config.toml
d_model = 320
norm = "rmsnorm"
norm_eps = 1e-06
tie_embeddings = false
init_std_qkv = 0.0292
schedule = "wsd"
steps = 4933
Each number is 500 + 25 x the weight over its row's rms, rounded and kept within 0 to 999. Layers, rows and columns count from 0. Numbers have three digits each. The size before them is the row's rms in percent of the matrix's.

# k: layer 4 attention key, 320x320, rms 0.0748, rows 187-204, columns 160-239
# q: layer 4 attention query, 320x320, rms 0.0723, rows 188-204, columns 160-239
# v: layer 4 attention value, 320x320, rms 0.0627, rows 128-191, columns 160-239
# o: layer 4 attention output (transposed), 320x320, rms 0.168, rows 128-191, columns 160-239
k187 099:462509522521516525487459538501511495489494489512525494559459508472486540535522497513517495530531464467505520535480499484469491548447474472473534537506540527489543489500478473507477489460500495490534495529482482494497523498531502510486523520
q188 101:484476495507522523509500470478542495517498497528494515514541502524540489512485495501431483475493455487512497524540534522470517519490471506496453484489523517478474494492486439445445484447539505500482474528484512472493488465482532510503501491
k188 104:509501470495496475504503499475528448508496522441492525461482563514523512498470497512504473531515523506516503510495532442479476491511499493507491502498495457506523519476496504495537514509471501516456465478526487533464468497504484532530473465
q189 107:507535512548505528552508488456456491491482466535522513492486535500476531475485482510526494546476493482521462493481483476536502503508530504529575490463487511485497477484502511496502523508491505520510507511521494515494455496492518515501476481
k189 105:508517467482499472519506518500478546527491516480522485552518502459493479491479498445488497488488500546479503486514453464471496483512457471495535479474477514469480466552508487518458491457527466504516522488538520534494502490462472456524482468
q190 111:502484498510507486494495523491451466532500511533518487478479500533499470483531512520525479524528480490504507507505455497511517503522493497494515497471494457477503431522496534497481542487554503499485471525540474534511477485496486475450505442
k190 105:475524495466522477514504503543494464527513482517473491483545493505463504483481514479486506504522550499460499473502492535476503500503474506519458461518496540503487499509500512509500499440483542503491447510455457487528489476466508536501511488
q191 099:492481481528516492502517511487518523542468512473522537504506522532491527485490500538482508498493512524511468542496474521492541477501474521496521504459492520527472510545490495516476464502511449503518470513488456483505477565471483518521488490
k191 105:514450524521497518481483510536515504500490501463495486489483473473456505508526534471523508517518502501503537487487504417464490502517476490484439494472472539508445519501522517474498469499483507518520490462469491562491493529489493503481463510
v128 100:470491544545493500481495498510489486538518511498472506499512502523454521513478497523513504514504503506474500482469489484485506511464529465485480511479497491474459500501524523500501520455473471506483445532513520495480518473538463503488467485
o128 098:526452466509469505502477521534542546449491452488468489536486487520492478509534481464502517479495558507507508536535535491486447471521499502532489470531513525511507509455513545475487476466532524501520538498517468492504511510504530501521531499
v129 084:531492496538481507520493522490454564532503509514484483541509474493546535528557471509516492529562480499503448525492514478477511463514539499513479500516448522487509544498486526458489458554476482483476528464484546519503497509542496516450492482
o129 085:497508494472528493512546501516499518535507498493524518494478476476476486485490500533508491496462491488515550487438486517501481484482512495518473487512498457525453523530498534485538503495510490538500478499508461491496476474496542473496527528
v130 091:519465473502472479486499503475483507531491475516505526539512489486473467467534488501451485528519483497541446508487542466514462464512511534505454507477522486461480515492472446496514431508489533496532518500518548479503502498543479542460527543
o130 086:495513475508544495489509503485447514494498515503503466491462516492510524516465502496501559491526477507482526520472472479488472507550475485522493474505525525479466496511535538459501571494510467485453506486539464544494511509494505483468469455
v131 085:495503479480512461522518503548478501516512516513489450506519477513485520480503492562546534454518474548539497483492480477470493475525520518516451493487469474551525498514514496473532486509497492499505466502498487526509519491529485453506485504
o131 087:488514551495529495481441496512517494474535489477464458507496474515494532510491542456537488525473514511471519486498465515482506497454488501514501493506518507461474507496489478548524499480498477555496521468470503460449484511525495503480480506
v132 096:497489485508509525506484495497544543466508517474533512546522528513504501511513487504484513493473510547563545542477474507516458468507491581573464486508514471525522517502498451512476503495473528475494497506511512524489490473533495501496533535
o132 091:514508474491511492556501510533489471495492460472498495488502519483487441523453494502547490539497473498478516508519492460474506477506525497485517472495516518470517507498481500516538489511510485519477505519457464538513517512519473509496475552
v133 092:499547479502504493524472460529537486492475500507536496514523510480483503453486466495490491507473528462498500504507497475540456516510497471484467490491477481439450485499497468516545488525484502484500525510457498516496496465457458467506469516
o133 089:507467500509490490478492461514508505500481492518490493492457472481500478523505476482484517488536510505522426472515523534471530542513469458491473514536491512456554509543501500502491527481514482515507491486525437493448497477508512544516510484
v134 084:525506439466482462519497510464481487466494474523511534506545488556483521519496454481483535508522469455492479505505457510534489449535453483513514537497517475491450500482520531519469506487519495468540500480499533510507497495515506513531488477
o134 093:525509528527536518492494508509479513531499525487500489513545509521465498494515531477547516504529560488506531473454508523494502520491449518511463468499512505502525450499516471523480471494494524523524488517487493515485505538492519524470499544
v135 106:500479547525514525536527491525483538507501510497475477496495481494547469491493469524504505493495542442518460494540497473505492505509528495439454530536467517489525514553484504539497525462516487495492501462511480502500453515487473508500467473
o135 105:473524490505495476462518515462476480505517495540506453489495500577494515491542502495477476532490486553508503490489495511510479507505564508496498503538531513505470500535464521500483478550495507532498464528505525492458511513544509502528511472
v136 096:513471435465501478489503508526451493524517536498599532497466534479522491477489503515492512524511464475527526489522547485512536483528521517505524490497557541485494482538475492482530465508477475527518539456451508499497494495483475525504515489
o136 098:493482552515507517462461467503473486484488517520450484496569492521478521525515468513513549515488525513531503498482516545517461537484534508481517524494463446495510502492503516474541521511537491549540487510522516530504492493467501532522510498
v137 092:512493524487499491470539510501494520458474495534492511516509477487506510503526502503513515549508510471477531469512517467534492473455507483544463532491484463507507501499454480497512480503486507500537511468486485468484495492488476496520499514
o137 090:472490494462487482526531512502451492510462484495545505539499527516491478461505523499521468478467466493491460546501453494481516530521513472494516506467520544485522543502527519510525519505465468508514488544527446520500539498496498458483534501
v138 111:525539456462532501511561510490497465499510494512483457490504515526499509511476516516489471514465545499530540488473511479536493525486517503500517507506526509498521508506496525473509517533502507469533478509505478499499512487513479555475523528
o138 102:481494525524489515487478506496480554520501483426544555504470465478457503440483521485505531514546477505496461486483471476447556473458510475480512489501539482477461538512476482531491486532485474479500508504449493531531496511489502491497488506
v139 091:509429506527475509529536465528457466472522549503499470516510484498496515548523498528524468485478497489493503511514540506485471512454464491501516503497523501519514507525491471481511564501512492488480504512484508502514503475491529492468492516
o139 092:517520465500508479495487497472489461493495473500517525574521486512487500466471516490491508457507520516522487520471486515506506504531496484478540531481482479518471507495491492489504448512502528493520465505484456494489501515480509479488517454
v140 095:438486433520504529514519495505489513483517502482503574520482514503527471521475483481497514506518506494495478511500516463527457508496495495510482464499487477518554469508511467496541528491537499497534503417499439508493524484472454476521467541
o140 090:499463471496524454470470482474489513485481493496506492475509504497530498551529500460481507498525492546487494475474493506503494486506494517479508480443484540478518494548512511514512458540452497539467507456517464492521500465503497493520506485
v141 097:513510481484441483516476520500489494523520526489498509498420478513472511493499443490463530551445564502488485501515501535510510525493559494521452477471495535471510501499507439473498543519510510543497520509525519496519482470482475479513523495
o141 095:517511479509520497496455498474500499502504477546497493502513531517520463484528546493458497489550418498476536537475477482498506486516506459496529536498475485506521503516474513523466433502520522476487470531476496489472567512500502490465519512
v142 093:546473519515511457516530469463496518497511498493530525486454488502503522489499481542469456525518507495513489466460498523509492505462511505524519469479557564529501530499514484508502479498508501532541526558516508540498488531484482523463463481
o142 094:497513527534530544504516499519528500503543504543510511497548548494427475522445519477519503494482533486497502529521511521497495489557487499535506534475427454490480519526489462526531462475551466471470458513469520524532532497514475503521520520
v143 088:497494511504475509456478497495502467494530480490481513485527522498470467517510500487533532511484459498447458485517522488474491519462497525535525480490512467476500466449527480529471522519506531462487466452519537458526477520488482498542521464
o143 092:510512518516493508487466515476489491457504483519492499490429521511504541519498494526516493464526452503541527499451459476552470496518500460497531540469503560502516528467519485495509485523458465481514533501520446496504529510489528540490508520
v144 093:497481508462506481485478500476481518497526480495498543446493501510479462534483450521487528484501485489491498520484491512508545511523513484523510512505505515466507526491481476469487484504515483476487490481528489513472505509488481478493522490
o144 092:509524437482520516491515494492496476549491528487538522500522517481558476490517536532508509523549471477478545494497466490513500497548486519511464496489483466514511497500484492504484505522527511522501468465479511516560534520503518512514432497
v145 090:534512526540490517515468547486500470473499496502494489482532519528498504511504526481530487519499511464508494547471482516494528483490471448541482463500486479507479518501514502491517478515494448488547490484498468524509501514466458475522506494
o145 093:490478494474475529500460450491495511476470518493526546520494500529498489480528460539485485516470500550492471511511535488519522491483501487445504490528478502470532530469498480522474518498494544507514549512488475501542491487508539480483491524
v146 094:502514461457516493507466498490518512538489479514492527500522525510504496484493498517489482522458550470488520489506510523513498539505560541549488474498452491520525545480449470540518536486473517489484494451492561530519441539546489470520487517
o146 089:438494539456492509534494554514498458490493507468486482528517520496538522569507532516496525512516475509509495501470518511524529468520533533485502516530546501494486515487520475472489468543547484554484499509515467489432514457491520553534528514
v147 087:484517507505509492529561482491454529505506494489480514496515508579465511462490508491491506531553498500494521491490437522499545498470498507498527504501535505544497474511453505454509505491487531517548524554535537498538499512522517556503483434
o147 087:560494456515515527541499514529516498496473522488485507487478474477461485540490487493541516446479518507507491505467500516505563494542517520524545524520472513454506509465507515503466490479532491516494476474487501512481549511478497508516503509
v148 086:516498490460483493489479487493537509508512470511492454463503495498506469503488493507489460497506498488494516531486495526502496531485551509464452479483469547538528471494514519499498486503453518520469517513498495463497490538515499506501517478
o148 086:512515541560502462486495505463506445494548459492508539500480520507521528472475500507552447517501500513501514459557471496475473485536513513490490536439517474546514489545532518479522513499483491514518496508493555500492480493492523487545486507
v149 098:509518517526518520473499468515555506504490489527512517493498512481494517510466488529504474520529501481546497476480490487482483471443531472454511438539497493492505515537519513509517531474526533547481424530536501530531461496510511529508535520
o149 091:528466480451510468513484485510518463485537538494478497535493502475496512531535467522498500428515510488505468499516515528464487459540499512499503536493528517495500482525503451491491510512514517483461508506458508450436454504517501523546489532
v150 099:497482501473509487461462485490498473509528529502507496497498522536461518514485534463476471548480463513538520512469526496491524448474531518505505527507533502476518523472485526458498508486491517518515510506466497515505515503499475479501519493
o150 098:539548510454523542537505495485480495447496483482499517495499518523501513521521466488519536483497533458520466530490495505509487508474493499458491481531505485512495508522531515488484506504481492467502543499538503554496525504496506524514524528
v151 102:505483506484480490492528508529534498507488493464462505457475506477482476520518497492518515494497454482502486536476475517482493492526541500471494512500563491511507496509508501494476534503514501482506478474466489524456499478511543499512496486
o151 096:548517474514538478509484498466510491524524537479495539499536484533546536487489505453545483513505468529495510480464507512471502504492483515512550478503469501484509497516474521462520499461484514480529498447531515471497481509447538516481483485
v152 090:495526503471491489485482514512491466534497535485522476534516544505523494479492454558459495531492503506509502487478526479472486507522504500499508504479482490486519544454464503498493505506494476518437530511488521503547508513474524478522509568
o152 091:533450499435503475473493502498490538466470508522483504497532534478535456477479526487432537477497449498501525536495491510503515501499496516545467498529471485547482521519519544496475479482549455542515478472537487521508523471514513506480493462
v153 093:515503523513494508465580479503521489509480517474511514560517488483502505468513499481504478488514517496463503497504514484491531549486504537498538546498531507498523537520474469500498480491488505486529489494490483510471486527470500523521513525
o153 092:539476501516504525542481485487511495512484449503485524510518479461489491453496528526444501486518523440547505508471456509499488470502502469503508488466500512493503540465512504533468495527489447508472524468516501510512431521489493488524459509
v154 095:506522522504525505509479491534474471487504518485451477517512502475494512528432555508519517490519510510531531498500476449512528497500522516514488479530507554461513475484498525473487508482535514496492456493513457503532445479500501457496509535
o154 088:426476469542517507493462508551477463494482483489517486506502492513499484488548480490502498488521499481505448496467530523502516473462458487547514510498505518512523533480501475492463489524471493520479530508464521516515499471469466457509501492
v155 086:481483481519495513509498485494498434508538543500498493506507503488477502469466493525503494489467511515442454504517487509489516510494473492478512477504452482522496501499480456513499514505503485488518495497479501504531546436499496508485503484
o155 084:488493496496504509489465523522479570498457510506499501432480462507459469478527560468493511490559469518523532487508456475483523519505523512497464479511495478460513495487517477448544496538478484529484477467497513467511482513510505505504535528
v156 093:555466462491536512440513528517493483464491489508537545519514514504496493488500499514476509507472498527518490483533548498512487484480465488490510474505515469472456543506485509516528508497531529470466495479475488467493479519480462520473502504
o156 087:505505552441437505545499469490480466509473494475503515496509520513511490502487511513496518506551447465504516544463475510487518553513481511482451537518528538487537481498472430507479495501482462528542492545523508545515489454496493485524495497
v157 092:516514463482475473518472526500502516551542506515523458534476523538478474497518494513523514505508509517527491515493487502522521470490534501504503483525541496499491493522470467485484511505500511464507527484480487445523468467519493481473537529
o157 090:503501481494530498482480456462432482521478485476516504461485501475459522498484495464486464511510465469504486519475472479482493493485521466483507518524493486485489492553500543497447497512512505523495490491453453500466559517468484472520499487
v158 093:514553454518479519454499512491511488515491504500514520488489506519481524469554558530486518505498510518460519506524527467491501513488543521498486535489485552456523493512511474501471509485502466449472529470510493486457554522467502468489507509
o158 092:492527515527484527512500492479480533486506445504504529525505498531538471490446448493494479517471451505508513498460432532475517514556507505511492436480475479505455546518483523525449503510506516509474484510542541548524514486509523526498480467
v159 087:490529503450506469525462531491459447515432505504475486534510458513468509431523502526538486484517512503521506484485484498482506461488525505479508498470485492461553519523467500523530461476513512479500467488476450474496515510510467530495520488
o159 089:458483514456474539509480480471480512527501518495482513480501524526517507489483517515506499522482567487522535497474480506447493525482495529501480467492500558532496488541499532532525524494483441483517508518517499512507512521517507511511521456
v160 087:478503518493467493510477493498479497504493513499497545498524475533524492519519492506530497495511506511566495441472497542506482494525555500571472481491486506516472497465498500495510490485538477473523518466536485504530508529473526490498560514
o160 088:499463463469505499452492505523496476495449515514505487491451507508516549498519510497511491509481467536462466483497497508492507474451489528456501507522543497449485460527493461505518474514485503491511473536467507491521507440489478486483493497
v161 088:486458504557520498502520519526496492502506477495525522513504542478507431511514489502475472507506535527469527508475482516493489475530465494480464535512488496505478528510529516518464464486513487516506480471480496509475492473503544466486520490
o161 091:454549492462506491492512511527492466478484524484507535517470530511530494492493490484529517492504548464527413532496500462496486534474509542473516495496528485488513594524526450510502496497509473549502488520542515449512482533503504451493484492
v162 095:509503470482530526508491485519545476520499539515539535592490501502495501482505450557506482499516517522490504527502542455444520517504524516469545505515487482508500504500498462502487464508461457471522519460540507501502508505500510451494528516
o162 096:530509508492490503475475486498462521473492463494534464513484498496488513456530495489467515473478500521541486451508504518521465499470504497540488482418506494497463497504485498446460488522497497484516507518460402540588524464461500522480467467
v163 089:514520526508537496491502469486562523485520517510503543527493516487475492489501493498505513506482464535520494560486467534456522505501494525458481474498530498463465530494534517514494480530474470509526514509500516500470486485534516498529487513
o163 091:503526517535506489505479477490530531492525501546484454469503554506521489527485473467492477526519506482468545473543504513475529521457523508477500477490505469502560525514503491474505544529475544514484507537508511476495493535419488504452508459
v164 095:505473482536459507541499535500499491527478502491496499413521495461553501537502503478466472477524521465530473468539518486510480531487518467504518491457509513512462491492510510490495481508495445489514459473516515465518521526494479449497489489
o164 091:524524524483499503527509514519464510513502463493518494536559484509504523473510486493516509542462493509480478504464516467546473532501495517493486535510496504431468497477470516525505479512488515494511535530519466492484524494520493468504496477
v165 094:494501479507447520490486494434516486494506512523552478485489541531500509502491493512494491544506459540499508518497522515492525482428494546512533483498517550469476492535506475495505481511481470497539502533518511505498517448483501499518547518
o165 091:531527509528507512469473471473531492449520474472495523499501528497532491542461496477423512468498507456474530534455539451475497468532500477474484515515458447494510521465491476487526470471513539516476445495502489500526501477479489487484503498
v166 086:504512537569519523489495500481495493461478473491522477502464484505541491504510490524488532515515506475497456496505491471468493531484504517490478539488517471494498476480475504522475457469509509497454516520502544452532530515489494473497493532
o166 092:496506458433480487490475524469534493533521535537503500512520531525487487508504502502439497497475492475527484519503498504564550538484472490526487466501484497533514534503521505489494514501483501518504551475473442521481505505527537475503483491
v167 103:523497476502484515535482468528489491499485450513509465473503534519518513485490527485493498461524460513500494475489449504474497517541466504474493448569479551530480493514538494502507489479456520524516472516518485491529522486531493524525506416
o167 098:518502515513511471464507489549477476467504551483526506519457472516450505521516502494546497473511517495523471461464510507496507484487533506522482544457518500520529487482506513544502523520489496496516494472474526487474489531530465480447528507
v168 087:514489558520473533502466483469482482500507466480487526482555520492536522482505498520516499507549533480527501501511490508477483535499473500498531534501524542547496497427539574533497484477473523529463499496502515487520501485535548480520461469
o168 084:496503467479498453467498514556518482515442480455457530540557499486481512465531569496493537495465496517503494511491515466496522506533476486486539479515461483518503497481472522500544507481492499520511473451569501531487510498543455483516497496
v169 088:527427517549484482508480475486524504460533515510495474471513488517519436488527545483496516532496520482514478485485468498523515525446487495479468503506459490448501469479512490493444492456563502516471506513527507521510500506512508535519497550
o169 085:482507490471504487489495513511510493540453467500491513530485527510494469450507487487483498522544488490492474477492479509500475501538482512519532474480541539495522480476525506487519475481487551461504500485472486493519551518509506523480523484
v170 088:509501465507492496483529495487458542530500486505524526473469505488531462490507457461560493528518502501472491479531530494510486507509478513501462534468486504513487513460523521507478479491535492498476516477480522521515534525519482492464529481
o170 092:481526539507504477502509468472503501498473483570509503491511476517444519529486490488494487554480473498517490524478503492504502541476502484541499515507502478501488478470457472491525546479469538477532518487521462494498510528495548485523474484
v171 093:479503471508477493528481559507488502547493504488505502526410492485503471505489530493493512522495482499494482481522501465547535519481504504497504512523502483487500460527564563469539458520527446492467519490490451492527498504500458464507541517
o171 091:481495504485489503477508464503490507500463488487433494503497476482527503513537482514485516513509509489499473494454534472499509552514473512497524508492518480490470490465511492519466546463485495502521468535491465480494506492483528508523483514
v172 086:484450521490506516534530434530471509507489499505470485477511498488484482492518486503511520532500455457484444481491505486496503536523520482529525527543499451508510470462494453519482512532509552494462490489503521488507488526539522459527517512
o172 085:527463448475534476511527503472515479557506491496490498496482445505491470506468550528518490479491495514534553493486489489502498509499477454515545476510502567500548525514547562535507525499492523507544506483499494504476511486500523521527503495
v173 087:476526509515474524463463475493504516488477535521516489487541495497473455521506477519479513489515479504533484488499486500510517522487455501499525498507501568492499480492511476494494507526484448480459567498496525480468505480492496500494525490
o173 094:485509470540511531470480490500519479513494479479512481515439514514518540517490527497486464483488527474491488551489476513501504463484528467476482507490527475514511503516469469535462489508485510520516482534494530502495490492500529515457439487
v174 093:534536484451523461542513478484493480520480492473540456543494508496519522533480526532456508475512482463523511507520461524523516522496484498554476514545485502535496488481474540496457491484454468498506477493470500468537542485476472528512504496
o174 091:516533481532526508485522522509465550507482528481460522478520513484507510492550485480542545513474517524526497475471490491498533527446515500495497492537483467474481485519519441513515496518529498511513502502529498529498548526553489541501509518
v175 092:495505502524489488500518505500467511530468511497532542504461459527501509478479487476485485489427525454473542504522533486528501470559526479484457511507508478475502503538482532499498505455520491493497531482502489494485510488494511463501465508
o175 086:530486504470512456519477477452503521490499479504484444504536470529468496528513450498492516508499506460518471503498511522473470502486523508539480525498482531526535527500449507531485500484494485460519467515485525529495499509483535480536548440
v176 094:568503502515491543460485486506525498464476513506473489485478485529486492506501499529508492526528527539530501500509493534527470462534499499529485499519545481501506512518533493489540517488502550497537520527495524521462519479492490510497482515
o176 089:441474496458498504478477527478572491533543494505511505556476482456492491482469508525485497478498507456490502517498475467458513519466534491522530467491485476475525527519503477501499482480508490515552493513502509501471493476501505478485486550
v177 089:499466495514494479489514495482457527530484459534498492520502513525459467497501449493476496463492515514522512477476483516510512504492498504539531465518506465511493551502506544519554498496495511432533469503503522497488501492531497479542505492
o177 083:496466483482509488533473464532492470476529517476523496497507475541485499514518526478468495530507504464477527484481510511472496519498469488503447497525504549455520483472486487511457512479496466529463539511476495509495520505552509492508454540
v178 087:536473496452522487495479481520480521518494512510553485505480501507515504521476478527467484522508504485539547459527499493470514515530503483474503518450460495524512517534502499454490480510516518469479534517461517500473548541481533490531437524
o178 087:467527483511480461520466452446520491506477460523477513497484510503470482499529521478508507509557481519469500520467515499488511479496478498471489481532523507532472492526526503485474505495543463487454523492499501574499511488511446517479521522
v179 092:528504493501479505514507492524512521473539504519478516537547477500481495505483496489476526493486476500515530502522457441512451498526458492475494465501513513485499516443521478492496521508471509483501495479520518504537454511503493529502505501
o179 093:427479531527512476500475557527499560500448498474514472487447520471507486508512506504527452493530499512479499473467536532492520477465478528459540497497493524511543507476511486476499497519524517514523506534515522481485522495500518512498515517
v180 097:496528473499463479480537501466482502506491519492519474498489473486491551502514536543535520500483527525507472512483443515496481485514437517490501518537512535550511466467536465540510464508479496523533530467496429533552509513498522512477497467
o180 096:530464520521515535477487500504449480489489515506470545514484491464516493474490514450497496486527495507533511451524510467490525509486533490455514505499428474504478469495518500517554521532521468486477482499491550502472480524507503468517493488
v181 086:470519508512466490492459505489491486497513522485509496513483513516517486495431497492530481480511518495478502482505490505527516495512482527519508478508486519518500568496475489556474527521489499477496511452426480518497482483473510492522542573
o181 085:544489500474536518475530514482472517453492477517478503502544529475495491480482519495494490495515486517485544487501495483420532465522500497510452467482548462481535496494553496467548478511489529506423502480523510491522549469555518483500500483
v182 089:468453493499494468501487498472494469507503517489450542488510502518469541513480504561456522500502486496495461475556481491533486469463519496485534507535506498514497505493457439505461490499521466560546527492503499491526488490507527530528521504
o182 090:536506470505525510554509482476468499504506543516481464502464539477502524477522529518514505474539461476503524506489488529499500444529500510505522471469525528458484554487534536466512514489462512488510463519486490527530511483483480502479506460
v183 094:522501514529500498469527522473518476509481493486464492491516522538511552500522536495478513519481467511516532461488496462458508511529489503527498452499499471460557513462456513465494491525497510501496444497476483504529444531511473507506531461
o183 089:508492508489488519509484505554488507487456502500522505549481489453472520503486463494515489476529490510496521458477483447526506507500480478513501470475477518512503505522487501500488520506490482512493516520439491493472506491479529477510531527
v184 092:509513478546492553498500496524502457504521492480488482479526495498521513501491511474508526523503515522543467494521527506488537464553472482494498510520475504466474506495492497473472483517510474488533471476495498502550514515468531466482486484
o184 092:501526504460510483502460465532531469454505500545506503492505474483496471549494499497495469477487444509492503518505520469510448462460484512532513506508537506504532514508479516537551486518507527482525547511505521526468522483518468515461481520
v185 089:503468491568446526478489581505471529521479479500481479500539476532457470481503475534463463493506495480477496510503459499509461498492544507499519511531475569494496532517493482500491512494511448494532523509523492490496496510542506512492504488
o185 095:462478497496517490473551547514502514529442494517511502505486522489518555479458492482512522503486517513546530494447474481505503463495488453528453493487511502515489540499452540538530510485551536473489465507451488495534490497476489468477482491
v186 082:502535507474544498535531519496497477486536528530477498490485468510491478535506422504515526510482509470448513512436519504505505517540502503490475520510494465493554497509503466473512466481474489471488519497499535522491510526491499475516486525
o186 087:517516495501518492517474482490484536503454492556496473508485495539505504543496549468483510514515494495518468528520496486501473505498509489512519461512506532470485501518474517513462482504465493480516479466492492507510506538443498489498519485
v187 095:464577502498539446502530564491513511478506494475506486508493491480487492482491530553540514468479500511460532522474450509509492551495512461507542497472477524476527500524523532451445467438465544511530491485514489516501513517520541475526507530
o187 092:471500504459455551468493513502490489542461491451483524484509520511500471502512487459509512485508505497538477503516479500520503491484474529516502538500514522563497508492488502518459493500510489523483500471495540489524541479497475525498480445
v188 093:501465566554433518557503520496478506487515473496511513499519484506513534513539489520491504451487540487494496469522506499498509428468520483500508499522501470488501501527499485492473510478517488487522513503529532503527486520462467504486530506
o188 091:488512533447490473460494512470543497491514456522499479485473489504506528515493488487494458514533541532498485476501508511497465500559509515513473534490515491445520496483461517479514482500472496505505487519495517542480524477473552494501479490
v189 094:511450497541527480490508489499448518500494478472468525527515468504519511478488518502535513475511491501508495500546466507468472522504517480490481526485552522504504491487495535504499491470523467503477502516525517467478493516460493449504482504
o189 093:462484486450484512463567485500570460536522522523522454492517500496466491483496488519494477502521546490522470498472504498543477482522502552525521525520499486510451481497478490481483532459478505503505524470561519524485506501511494432496528492
v190 085:538502467501520532506464510485520473497504469510481493498505472514507462512493507496514500528465512540511473501484490529524480478481516527505473478498507507504515479451445524476520516499506529515505466510500526491472507494501531520530532533
o190 083:476447497457500479489515513494494473493516536508508481506473522477477514496470544466472530471547474479510493474519477477499479484501482476490474479520482515489516464511526509481500498513507495514546508477466507473485528469519497514515499512
v191 090:497517487498465524498479519489541499534498510485487494504518503489558513501515495541505536453515486526545519498516477505476465465481448527519479488509472489542481496503527511500466512476507512500486478489484496504489455534512495457503487518
o191 090:496475546499501498490491509502507484472503471494497482538482539476508486470497508457490500518509521503484468496525482486509471485490497494519522511499532559481495463483487440504539511515499480514516489457499486520452523488521461479479515456
q192 101:514462516516495490549521453473522525493522550495536482472526460500476531517491496512504542482478477486535484494505523439518482478500479462553501499467467512516516467537465501517506538457525504511510460466508496507511507503511514464477481507
k192 094:485497488528490463458517466556537489467522518526473478514524478554540499503499506521492457480450526477451456457470469518511469490458486505476526493483506494451501495470514496480507512505477508474449521526489519499516490511474485498471468457
q193 114:473479495504459568520519524514445487479505529497494554485504447531511487496459482517524482502506506512491529462494473550494487477484480522502496553516458514508512487477511483432519506509478519505512513466514497529482517497502455508523544516
k193 108:532482492504479491507540477514495508474515491514487485506468523526503482510496488553496480498543505523486442476482526436492482539518539532485488501467471498475500527468478500497516501487505527456519502471491506519444501466482475475514507483
q194 094:477495569480525509484537519479544505493487498471508490523513474500529515501529515496472482472486514470530493491462517520515504507492488500510542483498503491498503494541451538508518497528475528543496465541500537501485462471475518503504544472
k194 093:458525458498526496492489502524489455508542502572509512502478442519494467491456527507503540472520520473511486531548484474472502533499512511481498470506517539454483513547535463487539526490496458472521494512506469475519517529458530499476456504
q195 093:484498527490497519523520531497517527513494522475519500529528514484499507555526541501503498481487529512518481521497456446507507486510504470495506524473439485503498530545455454535504524467494471500498461475487494493528529486547530465523493521
k195 094:501475528518500483514519469509464514457546510501485505514524449537522530475504496515492488516470489478507489459456477507497493503464441494514513503477506528470534519489519511478525489528472522509487521507486549523503457495494518491502487491
q196 093:534486484471492474471495507486484476523500460527511518465505513517496446480522520516502499501516530516464518475502551515518535541503527490529541510510520477486466496505500491505535522510471501495493581483474507498484479473531488503480446483
k196 098:508508490521516476503531508517504479464497463461499560503494543471499530478529486499476508556521491500517484521494515517474522528519516492495484504496509516503456465496496493518538466515499530505506459497517466458473493464503484517529534538
q197 102:461497522492508501475469524512516501509514533480499458463482498531544471490471471459557500520466507520536503488475450498510476466477483477458476494499496502483481507466500507534534495502499477527523522467511531499499520507509450520511452507
k197 105:464546488514521495484505502487505482496526520485484557506502558476483523473508528536460480480474484528519515491534502518491530492498479489491556522507477527538519492548518481505458528485514518489536496478500540471530503527522513483517511537
q198 102:477501507489480508486437516517511519516478483490500468473533483484491548482509513499492524489524442472438521517468502495505478471466515512443510534517537508516501491464464519493522509569531563486462490469493515436509514450489531548493520489
k198 104:490514460518500538444463499578495526466531499511512445488487503531497500517505488556465502495493511529513495491486480519504495507484511508494504490514498476495509552555496460523499492528474480493510486485464483503520520498497525501494458482
q199 101:504536506503487491537444511462481524523462523498476469493446513469489523512515509489466520477468516520505485508517512510513470508556520521522517477476507506465477538516463481436516513503470509511514477462553514458531493486504497496459494545
k199 100:485500459482519489496509491501498505495476540541534539505459448510499503505524495507515490480465553492493483487491469497463502511515525439525515516492507503507441507510492514523514479514492515447469500509478472500519503569522524483534534476
q200 107:443519488513555496522524478511483468493515507517479519541565536522519516487493506503543524540467481482503498463497480507509450489490507512532467486463489481473507521511532496478504485522530508473536495545507502477497487492536500491507454542
k200 113:480527488486473479478508476500487481516498574442497497521525465511516475515480490501490499504465449530506519500468517505531501463492522539478487469513456510512493496528510491484524500473504559516500499488513502464458495470493485496504480465
q201 104:463501530477487512487496508495506475490524514464481499483529531506496447482505484488476497495479487496495504536531513455509493501483479524541478522485498532526529488492547492542500519520477537473479493528528498478480523535514487530537515499
k201 106:501491498473520516496493483450500490495501498520539432483462499498501500489496483521544488502504438490498494486519499530466514450510491477488511490476510491497487476499526495484468519509488442523516513477483509530461507523499545492488510544
q202 097:531515547537514472520484496520470460506539492463512513445440501477493504482464498490481514509486490508507520456460516474530483525486495515507534512514519523498515514474489494510557523548481520524508517496517494511495514509532527493507474480
k202 108:481481464524509494499512483490509505526502483527506488495487494569489537486512502513534486494508528505475489481499469575523506519492484522457498441497482500532447509462498521512510486500513498498513503437501480481497519524508496504507502504
q203 107:492535498485528507503508499464510529462472497471510503535558498493514491529479494490437466500491529550485508539524553476494503535524533512485507536497493502481481503526487478510509498459480498480465504471497501497490524487476524556464504517
k203 105:495493486462503496541519557524485515488493506504536458489514520479522537496520510487511529515483515503489464523508472509506502522483482513500513484519507476500493462528500490490447516528512497487436472538513507568537490549474477465519549514
q204 103:508507546520480492504507490473539504501516519500510497456481504557483506493546506462511509522532481471465472496476516476550522505498475521490485527488504530516515469479533420526500550530471515503507545479488497499484529482506548541496541504
k204 108:505494473479504531468475497500517521493495540521512516525509478504502480492477503498511505461546490537515518518550493448544458519518508471525469461508458484522498535465470537496543524486475469523501510503504478533536518472520494501496456492